{"n_layer": 11, "n_kv_head": 5, "activation": "swiglu", "norm_place": "peri", "positions": "rope", "rope_base": 10000.0, "qk_norm": true, "init_std_qkv": 0.045, "lr": 0.00138}
Each number is 500 + 25 x the weight over its row's rms, rounded and kept within 0 to 999. Layers, rows and columns count from 0. Numbers have three digits each. The size before them is the row's rms in percent of the matrix's.

# layer 6 MLP gate, 768x224, rms 0.0884, rows 21-102, columns 56-111
104:496492517501480524499532521522521508493493506532517506479517501535538532501486505494546521488489533490499510457504509475499528520500525483537482524494524522498504497561
094:500484494507482515526500515495528492492553499488504480500503543529499517477502490477523480514499523492485495483538518491543496511460543542475543502466496514486478473468
094:465490490528488514526513530491519489516477456465502530485476496508522511513516527498475465500550457452479494489444459458505516523489526477476517473525512501494514502532
102:476506507522506497456495505491510537538488505484521511499501499499459445490502514487508514475494501500508535497512500462496519499500502524469487485529496466507488482508
097:534508473516498510491492523484519465524519516494497486466512518509481469523502524523495475501518482489469449514563500474518522473531527543559511531479506468510503456539
096:497515542462530500459467483483542487530507472494503459502506527525542530472487477511516473476477477497528535467485509473478500483466520489511483515479513506469489452514
101:525559510507504516454503516490483518480519499501504514492460516501506458515552459499519464471532503493514489484464532481514462502473494485472480527504454537500466540505
097:508442474472497505480508460484505498517518482511503519516446501530503478499509513500476518508500490496498502448505465501500484517497529451507522479501547534512476468512
095:478530498481497483475491489522497512515504495517583544504484473496517546477506492526480497502519509485509481514503498475536504524512517491453473493522525465494497504495
103:492463553479526532468532502499545447544466485458520504516486477498486475462534517475527538474474460492563526480506450478455503522532500489517482525493517495441510511529
098:516534577466506499506498546499566513519510489511465476500524500481487509514493509478521500491514438505480512483530466485510498505508539515487498539489480488490480476488
094:493548480472506537479501535534493479483493480484472513523507530512472474496494512474531468459486500513509508496467507500491507461493475529510513508530510481502514523538
100:454481479450497498516490507494516516507526504494499454512539513507484521500541527461542461482487484498490484509507494512514518457552489514529485550496494488534528495525
096:470531540513474533506543524457510495494508529519498496497479536486529510449499504484517510455520499513515493474514499519490503468469515517483474462497481520501475510482
099:486475477516522462534466510500465473459473543524496503512449510481531532501488474501530519495511465486482483489534477468509484510514497520485461529552489503451533472501
102:527505505471510489484542504505498522530501499526499530504531553510497494539499474484513524504478451539525508513498496453483506541512518523519496500466459478499481506515
103:503512522491510495509505519494455445501557497487500521506519542492545531515527479515461497481536522490481503485484492501510487504484490509448544514484515497482471487448
101:445525549475486452502504486512467521485486503514503484526552511521514481521502503457468527514500483527499528474502518477479500500501569483453492477449516521503495494504
109:440514525506481490508530501531517535501487470482505490508517502516493502498486490510549509536470493485534464488491480507519518513494572488472535492508510523508500490512
104:469557479460483508504502474533503522464484494514503491485530510500504523513486489487503511478550511477518473481514505413485501496515492516502497479468482510497500465516
097:482481499493483512500504526543508494513535498515537532493473509518483570524550490516518529487491489518487530494504544501488526495477489476493494514536500484516531517503
105:517524515455520495514497486535494480503516490480529518517528470523525484507546507506474497487523508547482541491494460516497534510497498494490461529513501472530472470514
091:526494516485500460476476524508439514535524488509520471538514502496479539462474487491500512503483470533488528495510491526493503457442543503479478509498522513499497535537
100:514484481453504520482481489469506475504532504512536516477445518536480536477527546479501515504498534540516495476515494461481478536519504492471474543498570514527538493490
100:499497497466504474491525538500485449499514517498532543459504535519545519544528514507477500517510516480475470517555492452517465499493545527488542499482510516521510505505
104:507503515466501540533531496550542502507506509522505528510509533526498475488511491484518496504500494553438544447489522474547499490507547526486522508480527468464499496524
102:490490465497530522483480488526441531529522516515529493501484499511509466493501525499506507507508512525542509477475475438429482498459527493507494517497506468488483490533
101:500504476519529473510511520491486493489462494533501473519468469536551469521520494514535504502476449509512502499524473498564536555477483475513526533511491493532495507470
098:511503489533498512468470492540504456560495453546487524544480533531536489491555448516491507521480501473508482533475500465525499509506521492517525515542490481512477481509
099:539451464519549439530492462506512512543516524473512529511486489518506545482470507509477496504488491494535522510476522492472491510508486481491518522503506516495510497552
101:495533465509493480483465511501492531494555472512561514503521538551470506499536491526499496506552503474533536475479505473511530497530468498533458517487535506446499507521
107:485471470504487504488547542520445460522526555426495492476518522518529508531537503519447504486527506480476527504482514491479503498482545500501504474531540468493507514522
102:494532538478469506545544525524514495492511506494482499529510532496504456463496506531499470471505517467517519478529473568481530482531501495527517514471487500495471472455
094:526553532486520490509479487480499488508484480525518474463514534491467495511503496506528481508500450510471540503519488519475488504488494457442494476535494474451496514489
102:545560466515493509507519483512552501457488507529528495521511562486459514511494443513501484460517495566525549483509500502505501487535482470480517484564485506496481484494
106:569508524533508488509456499504500453523492481535463503510480533520515481502510476497486491488502492522500558520490486487538519493503534527454496504505546502505492469504
101:462475490459512473502518536488483487514525540513481516497533532507524511525528495487515555456497464520503492495500496535532497465493496538500510517468523528456453484505
105:506509469487540463475490554572504510516541495543525502529452498514491505488506477535510505547526522520504461477495471550516500517535480501503485515527487483466490519470
100:495506482495519478479459508516433502541501534512479508522490482521480507484499482564453467487499517497528494505485475470503520500540493502513479462534489519491487509546
098:505515496493484467461529533530533540513503462492472523501519545520501486484519537454491500505543471512496493496533485445492481482468497510525485540516470520490522517495
100:508509502517442544555505467490507487493509478497544472503526531549521480483499532475530497507499499462511503485514469453472549492529553457483502506528497489487464510502
094:509519509457534521492439500490507507486479543437460523508452482498529550560509473509520470469505496543463500503495471491488496483576514518516481468488527507448508475485
104:483503520494519509504469455494503499490492475484489517530453473542506467455461491536490471496517547506505501523540484435537531515532487492526515516518478472455464466513
097:502491457462513505475488526515471469507510496496485511524517489532537521535513485495531474442482521485516502474547504510539500524547503540532478488489520522499461534512
099:495469493527492441510493471501495509487465533518474483500458518532515534530487466527496479480514514505482505469479489527542507518553493489444535472464536511538499508487
099:494514511549517490498511515490492532507535577499531505518529521514485509517518522458479470483499475555505519529494478490483478557449481523462496510493518477539544496516
104:486501487491479486492512528512536532486458533510507501529456474537494528505510489503536473469490469510510503448524501464506498484529485454500502489495522495509507508539
098:459512507502471549460531487516473485539502529467480514515499490504523497511473495460494460518520526514519524504509505496509462463514510489451510491532486492506491473541
106:488508506478506473541461540499515497508478493482457473496536541505465503501460518487533525516500485565486482498513511499543450548493475463467475528490510509488457470494
101:482515484512503514475509480526474504553531537504534477543506527521438555515532507518501472441508553501469483497474511482528511512501521504514497510486535511535488499453
098:467502505462466534490501531514507491496524536526496481469471522531520511466486486538531492451505440480543507502523483481485493463507490516486499541481544480462494544491
103:518474498468469467494507495517502459523500524502516528527511423518528459506530474507458516492482501495504522492508501473493532491532446483494570499506502478479443516478
095:472510521496525454461544505498518522500512521490470519500492495488515489482493522454558515463492557577502470483538530522534510524531502534505471481482496519492496482494
108:487505506512477503482510510568528526522510497480518513474547482569517507449517484494484432484523534522480534513526501465494476499470522476507525504488505491505515495503
095:472527505485500566497490520509454503482513497492494526529511529480508471539512515499491506510493540512532523481518522538494525469554473485534542469501470505459520476526
106:489536457474517490491476538505519481507537470494524523493518505514477532518530489495502476503546543558458514513532503516492460526521479460467496462521476486495469506494
093:495503507490488450478481506531565554609498505519526492558502460526506497491464524475526507493523481525510505442460469510495523479518503476481530516489547516503503461531
105:522514525472482515456518531487486479539522501478516506517522510529518489523524524571467531492493529521555505480467489529484526516508514453497529469441504528515503465520
105:458481530455460492452516506526482527555514486512534468493515519515539518483536492518501509455519485515512563459496501535515474529533484516470532461487529551451527437536
102:514490527473516498517488466475503477500518488490481513491470514500450459482476546515485490499528527571496489465501490494496483506508484515513467586484508506543450471486
100:519527455453482463493514519515497506491514500470500481528486484486466470545529526519481488495484489480447508482510514501493497524485463461477478488482495536484526502522
098:483534504480489493483501469478508515533449537509509540468535536530463511507501527464518497462497493529516454534548537476501484503472482487520533497466480514530477487531
101:496466525479472500474467505504521551505510510531532532523533485511510487473463481492509488480475477519522516481526497480508492588559490470477497483485492492507501488531
099:518480492482515453507483487517515474522554551521478518518536491515524467523473487500516493495496529485470497516479492512451500446509517494493482478459451445492520473511
100:471465514538482482552504495508540528503511502465515481499516486508458532497516497555520489501520484497537547472489480475483498475507543446518554512475508515542522482480
106:496482473486510521493467530497510495530475523440543491469491536515516511517512482519528493474500526456500525462545500444479486514499518511489519503525528544521487486481
101:546474468492525525498528487489489474564519500517512527496521494547481496508546508536484503512484506539446471530534532467472491538522467520521492513476512523502467441504
100:479485466508475542503464461487465483502500555499469520488509516525492553456491500521517497425474530535526485499495504525481462472514474489487489511508536475515473496530
096:507519475482453510522452502490478476507492533481510504511526470526505513526532532473488522494516515515476509469503523508458508511524526484511516510492459492468514529486
102:510522508553490525532516474541473502540507475507479515468511500517543495513531490475512466524486470479541489485486475433507459511480515495474529543504457489465482467532
091:473510516471485497500531509472527519520508447544523503526501491520518526473480533493508502488497470545514515525479446499546492508539484484497489497503496511466500504509
108:486511458508494481474536504546484505528475509502492502533465479529489492540514483523558470486537507491503453463504522492527488465502511484465494500506531517438510478492
094:501463486472470479484452491486477509519498490514494454507505433504526530497478497546480511460508512528496488482507491489548457513520508460486508516466512501462535515486
099:430486461485495559501512488528510487498501480450496513531510526537482480503512506482501457462490503496483511553553494525519497537477544473523534509507502506520489450495
104:470515475455498467504471529532523532531541508554497477546468522510522526476488502458491489508550502498529474504468482478568462517472479499484539492502474525503502469479
100:478500461468473477527496481486485513516488508518474525511462480493521524509517498474521516478512472509548504472483460487513483523455512504505509496517515501461520476495
104:495529449503477514513489509503506490524513479493527509514492530493498546459489520462514531419525505490543496460523481488483505498572467479512505508493540464510475483480
107:495505561482481462518507502516501544534497508522495508536517494529529510502509496489494499454500506524524549488529484448508469495523485531483485509478510535480517477510
098:497534497499508489482490498499454484467478528518553520508517503505546480528491536488520512513504454462515543491497488525485472510441499502543508513488523538445464486553
100:493520528493509488499501506500488521518472505469457436504460475530507480530537481495524510534509518524493510462489501508546506521487537474516481497505494485518485471501
101:494464485445530527522469493506512536530450510552484457478450528499467503507501514484494491521518479540491471472478497499549496507490499471484521454507465509497485539508
097:483482543508491505504466503512489526525508504479533511482505479496500488496518532523476505513459495519530546481518518524509512519514478506475455520456514522504492478494
# layer 6 MLP up, 768x224, rms 0.0893, rows 21-101, columns 56-111
101:519506497480494485526542526462475560512487515487461534467473492505455503480435449594515477502495505501502540508545479503471532500535527507473473492538504523473483495509
096:497487498476506461499496484475497472523521474561541531504511521497536541537509525523488492463532491506510509510483540469531495527552513526509484493498499487481504504554
098:501482526523501505545492540537483488486557499474509490502488505496505511469540497496498513466499536520506510524513509499465534449515463527516517559486480472514542493498
098:501489465488474531513501503530487451497523492496487510507478508492511505560452515463485515507468482520504464552520504471538531466507523530517500494488522511474525487510
091:484518502526488518517505573513516486503516526507518494482523467526443499483488485499479463513495505476470473529511473503512491497522494520568505495501479514502469531562
102:512480488482565513514467493512547508469483478508514517494487508493548511497450473484497516477518553486461464500460478496547542501477547485494517495559486461470482477496
098:500492457523501487490513497548499555501482500499519488493515478524501484504527488490495529520533484501479522483518489500502499520448500474486501500533504492499501459483
107:478477542490463475530463507520486502503493491521487496515532516519503492509498528529527498480509498492530495545468530479491560511461507503469523506478489478545482449501
095:492501498459490532513522483547496546491476514510466423516499530501502498541453500558512496513520542525476483502507476509492417527504506498540502477508474492518521517459
106:496508496516509481536564448520454497508534514493495520471489482499491517514494441510551502484482550513496510496521549481471506448463512492516455497473501448500527484513
099:545474487498508481540506536511501509491519487505521502535513502516522463489495508466499495491551491466478500504505487471509529487480464496489485516503463489549501463471
095:490546509514467529445539499512500515461473486480475495478482477467467506490494472522470454487490501463496509521445472457513502508506448474478492436502481489487463521534
099:521499481482493524512522546450501495492470553519520504549481427494486453555495553456484499501530415480465460514487516489509489461525503503507486540502491509511470509526
098:538549467447471527520567459504506507496494508503498459497460477494494523529488469465494538499550510556475508518548536495525511488502479502470477497458501535484462506474
104:475495515475517510538515472505476492514508480393504501520471538483538499531481501474501543494480512511470536501491486506496508514494511472475467498511500470500471449536
102:542504479496502517499490539496476494506508507504495482465510542479499503506490512518495522471493487508574492489539524508479507476500456526565544505454485449531475505479
095:524557498510500461529469491460515499464470511540518514537508485506496475517472482408536497489503487519520497494534478483477561531471505516489519456507468508519491488548
100:505486508504556531473525504467514494500528481500466540486507510548532510498460495490535505490560505512514508545483489485500521493485487528516468472479500509561465512511
106:563535524484524456494508522534500500470501487516514486525503471485511516528489493511505501485497506528486506494488510483487506463507471548491472503498496518513523547482
103:485518465475512492518487475479484534494517501505518542495493506539510489532479523502545514484477527491498482510440542475457545472491494522514486498500504510529474488487
099:521497513505490525493510459524519506501497506524492521521539532467537489516472488453490517528532499508481463514464513519548524481546506473470533520517535472459479491488
112:511562481462513463471536502539492512509494488522463492502554499504489493498520479460506495509468492496462505483425484479477512527480501515487500539477457491469461494464
095:507538520522514527515547504497490498487507503512538530441481500494511496544470541473497527519480508477531517504517504486484511468547472493518502562500501507518506503506
102:526483501526517501539538471523502535485427454481466514461460492516505511524519504511504511487489477501543541516479521468496508460501575491480507503496495489498524491484
097:486498500498521501482513554494515494526566475497460452501500460484506467501495459503434483488484518511492473560524474526514521479515546498503522521491541459515511494463
099:500461485511516495477462486517509535473516521493498543447483500521465466514499515492474450527515518509505512497517529508527494491534454528507469493438448477468496541482
101:480553508504533453542498508479521475486519494549494493489455534477480483523524551493501496535484517499522525502494509452476539514488488521556492525530513546494497495513
101:500508482560488526547511488508480519492530525499463508499499486482476531489493491497531463493511511499504488496536478522490479492520528511498530518481511544505478506489
097:505471439487490473504478511474505526488514478465498518485478492493464459527514511513553494459465479484464486490525461506499514525533458511499509516465490546534506473488
098:504510510516493500494472495528526497556503490530503486492549537502499516499451515512514506532501495485512514481512519490530457477485478474495457531443472532525494519459
104:502509541430495501484508491487502526476503526490491516499509483480486481472498533519505538540473493508505576475519513531495471530518478487534494549477502470483527530516
103:509521495526510536509525519479466512456493543490550521512520454505484512521497518474516517529555545543450481493505506491484496483508488473514493494514487474497498523487
104:507477512520452505513499466539460477538520498513525547461483500481491492472492477499487488499508539448495503489529465504514452520535473499483535473487531526497511478448
096:524518473483500518536498461526508503524477499499528472461458499502512513497528516514515473464488530433476521520499453554498509499503466499485516512511522475509505516505
103:457512504485520492511480501533546500510477473511472455523492473510492529540496492517488490503500523487520424494496529524535502496502497472483497491513534495503535531494
104:504460537519471506495506499535532479478503502499510544519517474508482511538470493491536540530510491504550440535501560518490496477515555502485547548456484469536508484478
100:483438485496489493497524499493474482494488537485552517494454482510473496494476497499510523530528497518520498463512452512485446493517506505490483459494444544494483495458
106:472493504521557519529490497507517512502501510538528522466481504535517519478494468499488492456515492461466491495492461576488508490455497516520488448468523479468464504499
103:479515521539539533539486452520511500506484505491489493492507506504493530456442518465475550501496504524501508523473520499455484472507535502496498425521537472532516478488
102:513563540493491471470533485509522503513445471551526505501493504511511495543497477474503523536506460515422483468506487507501509482485499534481528471521524498508481504476
097:519498471529552493510482543541513485492514474547475538468517473522517497501496515461501515485522476487550464494452515463528541498472490467493510493485521484540483488505
095:501507477473519507492524477492472458513520471537474499483512549500519509478487505467485538481505466516534514512479498505498513516487556501470507490537499501510551515558
102:496510496498477482520520509519485526515504507500550496454467481512508461475491544505518507464481467455538488499489540564514494468527493495483508472486487482516511472501
102:470555515481532528519509502494484490490521525487497482496494484469483507524519507555480454460544539524506494500507466498485488521450498494530521484459480537484495507492
096:548482481515489574469487506497506489480552544504499453518504504528503431470560465514507473524535506508518488498521498535496501525478489507500530510476476546514525482473
101:490486520514491495470490485474500507507516500494524497539482492483510496520479531507498557459478495504502543480525488490470493519522494494529491527488523504519473490521
105:489490478502498509488451497475478535464445513451484530463512501506490490486510491470497520523500543517494474470541511496489541451501489508525446502484523537506484444564
098:495522467512509467536532446538534496504511437473488492460479529556494515526493492513481493517514512477520521536515506457526540566495511497488552503465518511493471505508
103:470517422510530500455512488528499501510450530496494539493457513507479486488507540506462472492524528485508509496489486477507474535506503513514544482529479513491543527534
105:544511496490476488477510524523487529504509497488483506500517495503496498507518531527475502531565477492488510461531493488517487511493505516503519496458472491461526491428
103:508465511509493489465471531454506436475511513500521497478502511502477521484528525522460529487497494478557525475494549514521457449487518506503495512528487467508496520460
104:507476530494472490501485519476468469492485479475458484514525471516483500528525509487492530514505516470548481513496506510484496470472497484489498542524481506502485487495
093:514529511493487506450490454518497510515539541508533534478480491487512481510488511505533499506505481468517521508505510471493474469505502496512501495469473498523500515531
107:506476532522512489510495481487505514491492511454538485494463485527480479500489520481485548526533524527501514467532466489574455476458495497509473472491495527522564499501
093:461491544498499528445552488489500451546498448466512458508482509502478465508485496488467501471507487441486504501525495480516470492507513483526496527539522509529526516489
100:482497489475463487526506493519499484478498483490549513522512501501569501476517521491580490555473476469498462476486481475518509527506509490463525486504471481482477502461
100:457502482494492515483452535521492526530484515501498484499486486452519489482474500477538509489481509522474490505472491521482532504527453542541503478485505523500507533548
108:506503488510490468455472466522497461486484521541478485487444519522473514526526475541502468454514525531482478487502507492550476521464526502472490502460484517505571504482
106:523490522429474478490527467536503556476497480508497508500505494522507474471465482462516498445468467500492463523489527509529511501519487555477520503471500496495531475531
107:515475509548491511510483525506485504500538490470531539493505532504515518544503490518507495490498481505471487540482556462508469497505463520491535522492502536508526487419
098:505500473500458499541528490550487527528505443516511557519518516527475572561463526495504475521521448488487472503503515515512499485496486478508509502499539508528488474525
096:521511480523526507524466483501539563522483459478496476530503454501480505488445505505502537552494519469511474492478509527511513544526533515483473474463490503560492461467
101:528506513520476501523506516531527494477471490511485474488542488485533537481499509478490506498520511483470490514486439521463490510491491501501494459483495485464478503509
094:519547494514444512497516499504488501492514484438543528531496502467517486492455516483507511531491502541503478477473509498463525523438522463522506533526474547516505506486
094:505508477465509532500498499509506500533501449520499525511510492514505514483506523510554494505526516511467489498520556506494514502507460494516489461523495472506513484497
110:546467537499521510489502464502471470521501479538479520549548492503482468484549499509522543463531519489480495532542516492490466492464502522478524444537533491497513464479
099:516488527466551456514542492470512471519498512481494492505524509515436469486514492495467531499478477500547483530512497505522519475532480535506469477532498482499508503467
105:508496510520469496476529498470532570493524558528494522526548493519503524467450518453486462537525514521489526504477501474522501470522533492490458507485480519510552507475
095:501526479466542512454497465514497503488451491437492513482521531525509501545498503508510526511483560527530533458477514523458493532503515523512482525526487516467488530478
102:485510521501507475479523487498517505497492487503529500495504472532488467533502510466507519514544518478485490528492505513507476520527521557502517469478492518488521473454
094:479473520471493502486505515547497514512493517486541448531515525498526518516538447502535508523480541495516493506517499504470517519523461498494497499527492437485491545474
105:473523485528490508459524461480455462537451497487457514493506522487458511516487525466499505476474543499489471574503509522497495498506482453490484533483532514510463500537
098:461503532485527501509479515488497501484504524513469500498497515531458473522500521513508484518523493537522530511538548491529504517445489439468475543471527498510529529576
099:476496491501504489499504519546523488516512519485498494511493454505477518527499494517486498489531495504514534475483527508583515491530500502502479501515514492538487532534
107:481452496518499549516526558477464473498505476471546522501540470512493500520503512455485492529478482494502482450491495456480483507527509485517499525529551556460459459500
102:469549495457469514488492469500467486481496553505512435499512490502502479469500472490507532566484484502454482546482465459537499540500486529525440539491551488503517510507
099:482524505491512467503476459494484493532514479513531505520504524547525476492488507529472458512494510504532492523515543452491497471487506494543499530442521498520500511516
106:503506496501492511503546518492505497518495535507575459499503484481486452506489489485481485484481466510509526518494501430526492496502509550466500496482464530499550490508
095:511499497528527541497493477471482526496492495493472523533515501539488521538482525478506467521508457522507482497524532465501466459462525434509510461533500506500478481514
096:434488490507547455513482484494500496484499484474491515496505541516484446515524480484528507470494455460510516522524476539477501472495517519479510455551502497502508519544
098:491503511523495492490531532511523488520505470524516497522511483502573493523494475468520484480478501471481512505496466466502492540458500540506493523475476461507545514488
# layer 6 MLP down (transposed), 768x224, rms 0.0888, rows 21-101, columns 56-111
098:484463471482497512467538489533511473536476533518473490506481501513521506471486522525457490514541501513535526513521536521497552459502515510495497549491476468503489503508
099:444508511483446426552474503500507505536499504506494512518538484496499451496470490533515518500518478516488506504491469479512480486512496509482474606511498530471508484496
099:479518456457505502518465444479489504491452515504520527479509511509506503508491534470511494519551476467509524507499474497508522532513461509506491498522530559444487519533
096:466466514490537515515508517523492503493490528483520493466495500490513479506473464475503501533501486489476435521481493448501487509490506531534465543524508484512453525529
093:550484525505483492520526503538523499503497513534489489505518520504491490494526504443569500493510476521466481464461486479494490486480512490498475464497501478438506521552
099:520508491500501502461465513509468482476474469522492486540467527474514549491505511512472511486462523477485479503519520489448553507492461488497499452530446508468486521482
108:499484470518500487529471498526472481484532474520486510502524468498533508475500520466532487514493494503511533494514527529482516460510521499478470604505533531500481517472
107:524492502479505489500486518514530505522497459495494494480521491484509522495522547530525491466484488506536475511498484460528500482485525533515500461501533509519489419525
096:479519473511510492476503500548481472443525504513494494532477500469533485514511525498514495531523480509463496459508518466530477495518487523538503500466500517503511453525
101:488549458475482490510515484499533491481530541547524509498496497522503470510527501506477554487478512516521489468483504507481445476444467526553493497503545506534527454496
097:490507481548505429454532483465469476490512517502487529495518531488503513525486507520504503485469559506515432479500529530526473512485482499481499521522503511503486518470
094:499501500521482484487507514493493460445530480543503522503496485525518517470490503547489464496486497502522520508527484482490500502517501479501498509499534482523488541515
098:504521475513522499476558515512502510495490467513463501509494458478496493493482493521469491489501491466524519529498507483486495518492474478507507575504543489472497531507
098:498529496492502514496481429447491473467507504542489461540512488496510536460482518514541541469495505492469508494483527527497456523512522470487525428471494515480495509474
100:471478505501473518473508497468529505517479507476537528505490506484487513455497499494493489455485514518495508473487518516552495514500508505475476535497447499503509466542
098:506518502508483486527535498528522524492461503512537532465498535465495532546486508524493501493501487467530535511485512491496512509470485553505518434482509454499511507475
093:510461523495503466487502521532469452480556496424496530482496484502501505492549509486474549507505493466494507487461519491479479504493496511479525464484532504481500491426
101:546487450528513539495507480473507482464506511513449501524474459459534504500499518496491482504509489490480504545528490463493511453488529540492507544522490505514511438507
104:483517474463543491503491529516494533484476473496480503540518518521492502520509497489538506468478494480566531468485492502490529495472506499558483512511497503536475497516
102:504461544501527491500480493482503499519451480525471498495475518498482524485522455460506491483442518514506504503473491542494517536500507464507489414519492487565461546487
098:542553458499542482514457517468492524489485474518504446520507498477528539490500516495520519500509476516464524535508541534471461498482518479488497478496526530453493487494
103:490520453499511493521495490471509468505486509484463486487553483493502491511504456453496524527486537469459535521501498475504521511484487528457517495491459529474478508472
108:512497554496536487469495488532490496485513525499482482501501521480471526510492521490500500495488489479554532509494488477507506489496507514488498358495491512532486519506
097:530504476528505496521530481561482482492484491493438503516515502516503512512488517486505502501494502556510501491516539509503500479471528501491526482517513502512506488481
097:479508484521507490512506532487513455535531515514534478484486493505479494479482501466507495484527495514514554451493504508475495495555535483547486536452487478499511482502
096:466493498496485460527492470484540551491477499524458502472479551495500540535502523519498504474491507473502514496509545532493505474521514511521514456505515455480475511465
097:503482524491479501473466512522509505516529520570484508524456507510466533498525474489508486525481466513556562502496495512477474500516517535483458492526511514433455509515
102:488504497492481473519473489516477501501475534506501463492486557539510510486473492506472456466552529484459477485492527572483517481479537495500490585493477515498448468518
101:485493509495515479481466482488523492544457502472502478489525490533514502488474470471445476488499510496522485542497477510469488531494517491506498541476490487509511507484
095:504494464466515518502492509530512511505479528513554457457478497540511502510499483526530483485503508503462458507511483439450502511485522492500525501484539511524512544462
105:517517495465525487495491495505483472520484517480512527509493497519502505514483499500468493516552523508458519513504480482495484515498485462505517615487505477479530469526
103:539513467498522516498502502519524469506501541499466482485497497494465454478497482493502504459471516528497540480471495533469515492493489509493521439467513543519489497505
105:485503545492490545489460525541489465478482505516467502486535535490550541494496494524553462479506524525550491502506499476529470502506509485477508448523513510533500500494
109:498496558498511511479482505483485532488461500483523480505522502495496494479493489509488492488509482514514500499461462500501508501447496493503543348479492513533478510482
102:486494517508505481502521509466460496529488530485465533476505477523546504521460469514517492510523490504523525473479498520512495479524504473484486527513517498490522503457
103:477521488461476507532453491534525546468532491528481518521472548514487523496482511548475504479515481508509517510517510475523491473538500485513491533493540535507498463515
097:506491530500498489546504496499488538497515501500478519505517506473534477492450513487511513564533500463467531483523497471489502473518516545502514502522496506545487509481
103:530448532512533500485547517455508481478512474510493495511497502477501528498450492528521518520513487504518522476516514490519537540496506493473510522557536473518503486530
099:488438498499519479480484495511500485549497496511512483487464470520522492521467481535492511514504448476469478499502530448523484496488430480478466523507495529529481502488
102:482538531533506488437508500508510491538477504513537504513472539513478512490492541538498515523484516522485471477487518517557509504500511540467486543502490521515511470522
096:542473527496475495471496536479483524512494530529486508503505488465481526460488520512506487498524476550500483461477526505500497505502505513473509569486514494501504404513
094:501528553496488521520476526507474498493525492502552481479510510489465486463504476507501563514528494489460534459501479500519490505549524511549483542566476491535477521525
098:497503511474485498515512520507555487490520462478509476469485478505495476476478459490481504472518516488537499461490502469476539454482496476501515512488495488529470458491
099:508494491535460512490511492454514501485524469522437534477497480490518502492490527449530466438475480547512493509496492500518512504526537483493494466464485526478465524484
096:508506526529505480471495511488507504469469486537483490544515489493507564515485512501507519501494545511528473433533484506455521506543470525502515482483535515499486516494
101:515521504501471547468515523506533491485512521490525496482536550487497452533495513478526544461504469500489497508495530499478477525519510480488501433497484463527529479509
101:507509523473505467548464536487494507514478512492515476506521476530509502491513534526507487494499435496507498503520525485468513508534513492558525534508523521475511520482
098:493500502522493483500526491489509535529514508506533503536512501522510479509525511451506461510507498489546561510485496531514492463482525524489512483521474478545503521475
101:501478524494484484521484481456525515454516525524483467535538497518479499550453554474531500488439479454472527519487505501496525518466479487490502468498498558475492472473
104:474504515494491488508526517521489491499490520489488472504500480528493473525501490513498489509558473510489520522519488512507463502481436498529512529505507528500483526473
105:513476517511459498511508534475506455478517499479498506514492512486485541489532489476487489473503472491475516492472490557516508487472487538478528409515486522520490514503
100:505448499474483468471490479458518533499520491493499535488501513495487449495503519481526484506502567484474485528469481510496524487526462506531501479474484501509526517500
093:499508492531488451515418527476498504514525508499507502507501554462500552506518541490529528499518486465470472548486457512503470534542474491551501504527492464498465531495
105:522493494498523502460548540516541535519524475486503472505492509498502544536518495468551480489476522475472510487542514519557514524526518527499527478486496496536452524483
094:496489474534483526471488487490472512545480466528483468504553469508516505442496503525518502536520501508476491502492464492490510476512514487502533454484491471521567474481
097:511482425460502493498443467499505458500543500508491508511505502531494537538469509498510506551491518479512500529499517515525495516504545528524524507505519500478562541485
097:497474460515448548496486498491494505525494480499474505422525507499525516492566484517512536490489490487473486556516524497506511530484506535497476591528465485493530471482
103:450494504496487507487448503540474498521498485476512496530477471486501469483512507500477507484527525494504485508528493433476508510469498486508511450458496506482530515502
097:457493463507475525513491482520524527535510471490447497486502464499540477508496516562547493496507502546507504470490533562484515518453491466491514543507532491484600474511
100:483523478523460537512526534545466492514481548480494469506477472519504509499499493492501519495493498522482556501466515494494503501515519452504522412494520461479520501509
107:501528463525520490489542505507500513506500529509480478483547520498516483513496535520465526468474468528514499505506497491491514480503485472504478591488443532507561504502
096:490504463479493507520519513501498466491544496520463489530485487491524469536498517490512537506492483447512527483508482529504510514500496478490404521463493481486517538456
102:489461517519518529477484531471515510534472470481515534506526486493501514522516491473519526513496519527511498467458480517495515506498492543534478548510508538501511488549
095:446512500496571487490495485544498486488537516519544516511514515521507502452481532515485532490479475487511488514517463456498518496522513474463489470519511502534516489509
093:529491486484500507537545523519552517478524482528492472485486490495509498490491505462507521490566549510517469483518545477459513506529508508497453563511510474483475518515
107:524498527518520493535548476491448485494484508479458461518531467489515503478485511514533517462542524491537464513543500521473529492493516510485460525481509545455465546511
096:481525485485479463515544485482506494489489490497509501520457478452524479533499472497520496499500487486540522475473521489506469534464463487494513547476513481467507468566
106:460482479493471538493505459549525543508525448509489504508503495505486519476457486470525505466489501536527477472513526466538488449494530467519509440486485490502473521502
095:549528462468510508465487461502461518498481536490525493435544484541477524493529505488520547484502514517482498488494471500478553529483517484490541414468466473554532508493
105:473482490448461492506462514510507487496539473461498494485493469439506486482511515453504505528471535517505557511482499500496507512558472515567465423531495504510506491506
092:499515505492519453533471508487501525492516534541471464455488501510504485431478468488482497519521432480489510533487509495490502461452502502461456525458555483527445509447
103:513509502503553497491469499448547514517519514489497492543495516473538485489531549480467507513480568514539556500517520484517505522531505485524500503512512489531504478511
096:492535480540491490538454496514543527480564537449492501523524525492537497450513522559503515484487517531475473517503454503497508521546517475522504455491522507486518484525
099:482535464510501553486514491541524483480489485458502500480576516487529541508494491488462479516514499481473490525499524512544516532527491489497462533498500513565521500481
105:505510493454472532506462493478505502498504510491479541539483515540507507488482525487473471472530502466525503471494533505507473495505449507530489456479515518474525520513
102:523508493493524469474485505476515468521526449508513493533514516477507520499490474488520500497494494517574534478554465498515496504536528482490526501486481491555488497482
100:543450537506484482477489493462514486528483497484496488482466540519544499499496549484476454492491506494512497496504502498516484527503489455539461539503478493489494456465
100:499485500514530471503492523481514522445463495518537500490536467512540509515513490500509502468514527502533512505484501526540531509515479504492489510504456492548540442519
102:465531486442522502474503495537475435500509499498518501492521515499478518480506513501486508489534505516509508513478509484527473497544476476472480589499522504460536509510
097:522445502538473504466524485472494509519502506505546502528447451535501501529521489503499465508499484559447489465483497486508486504470454487484538448517480480515501468481
100:507494488491478499506537510515514478507498534495500480524495483494457539447510483442544509521469504507517516499479465510488500516476484508525505434447492525472480491479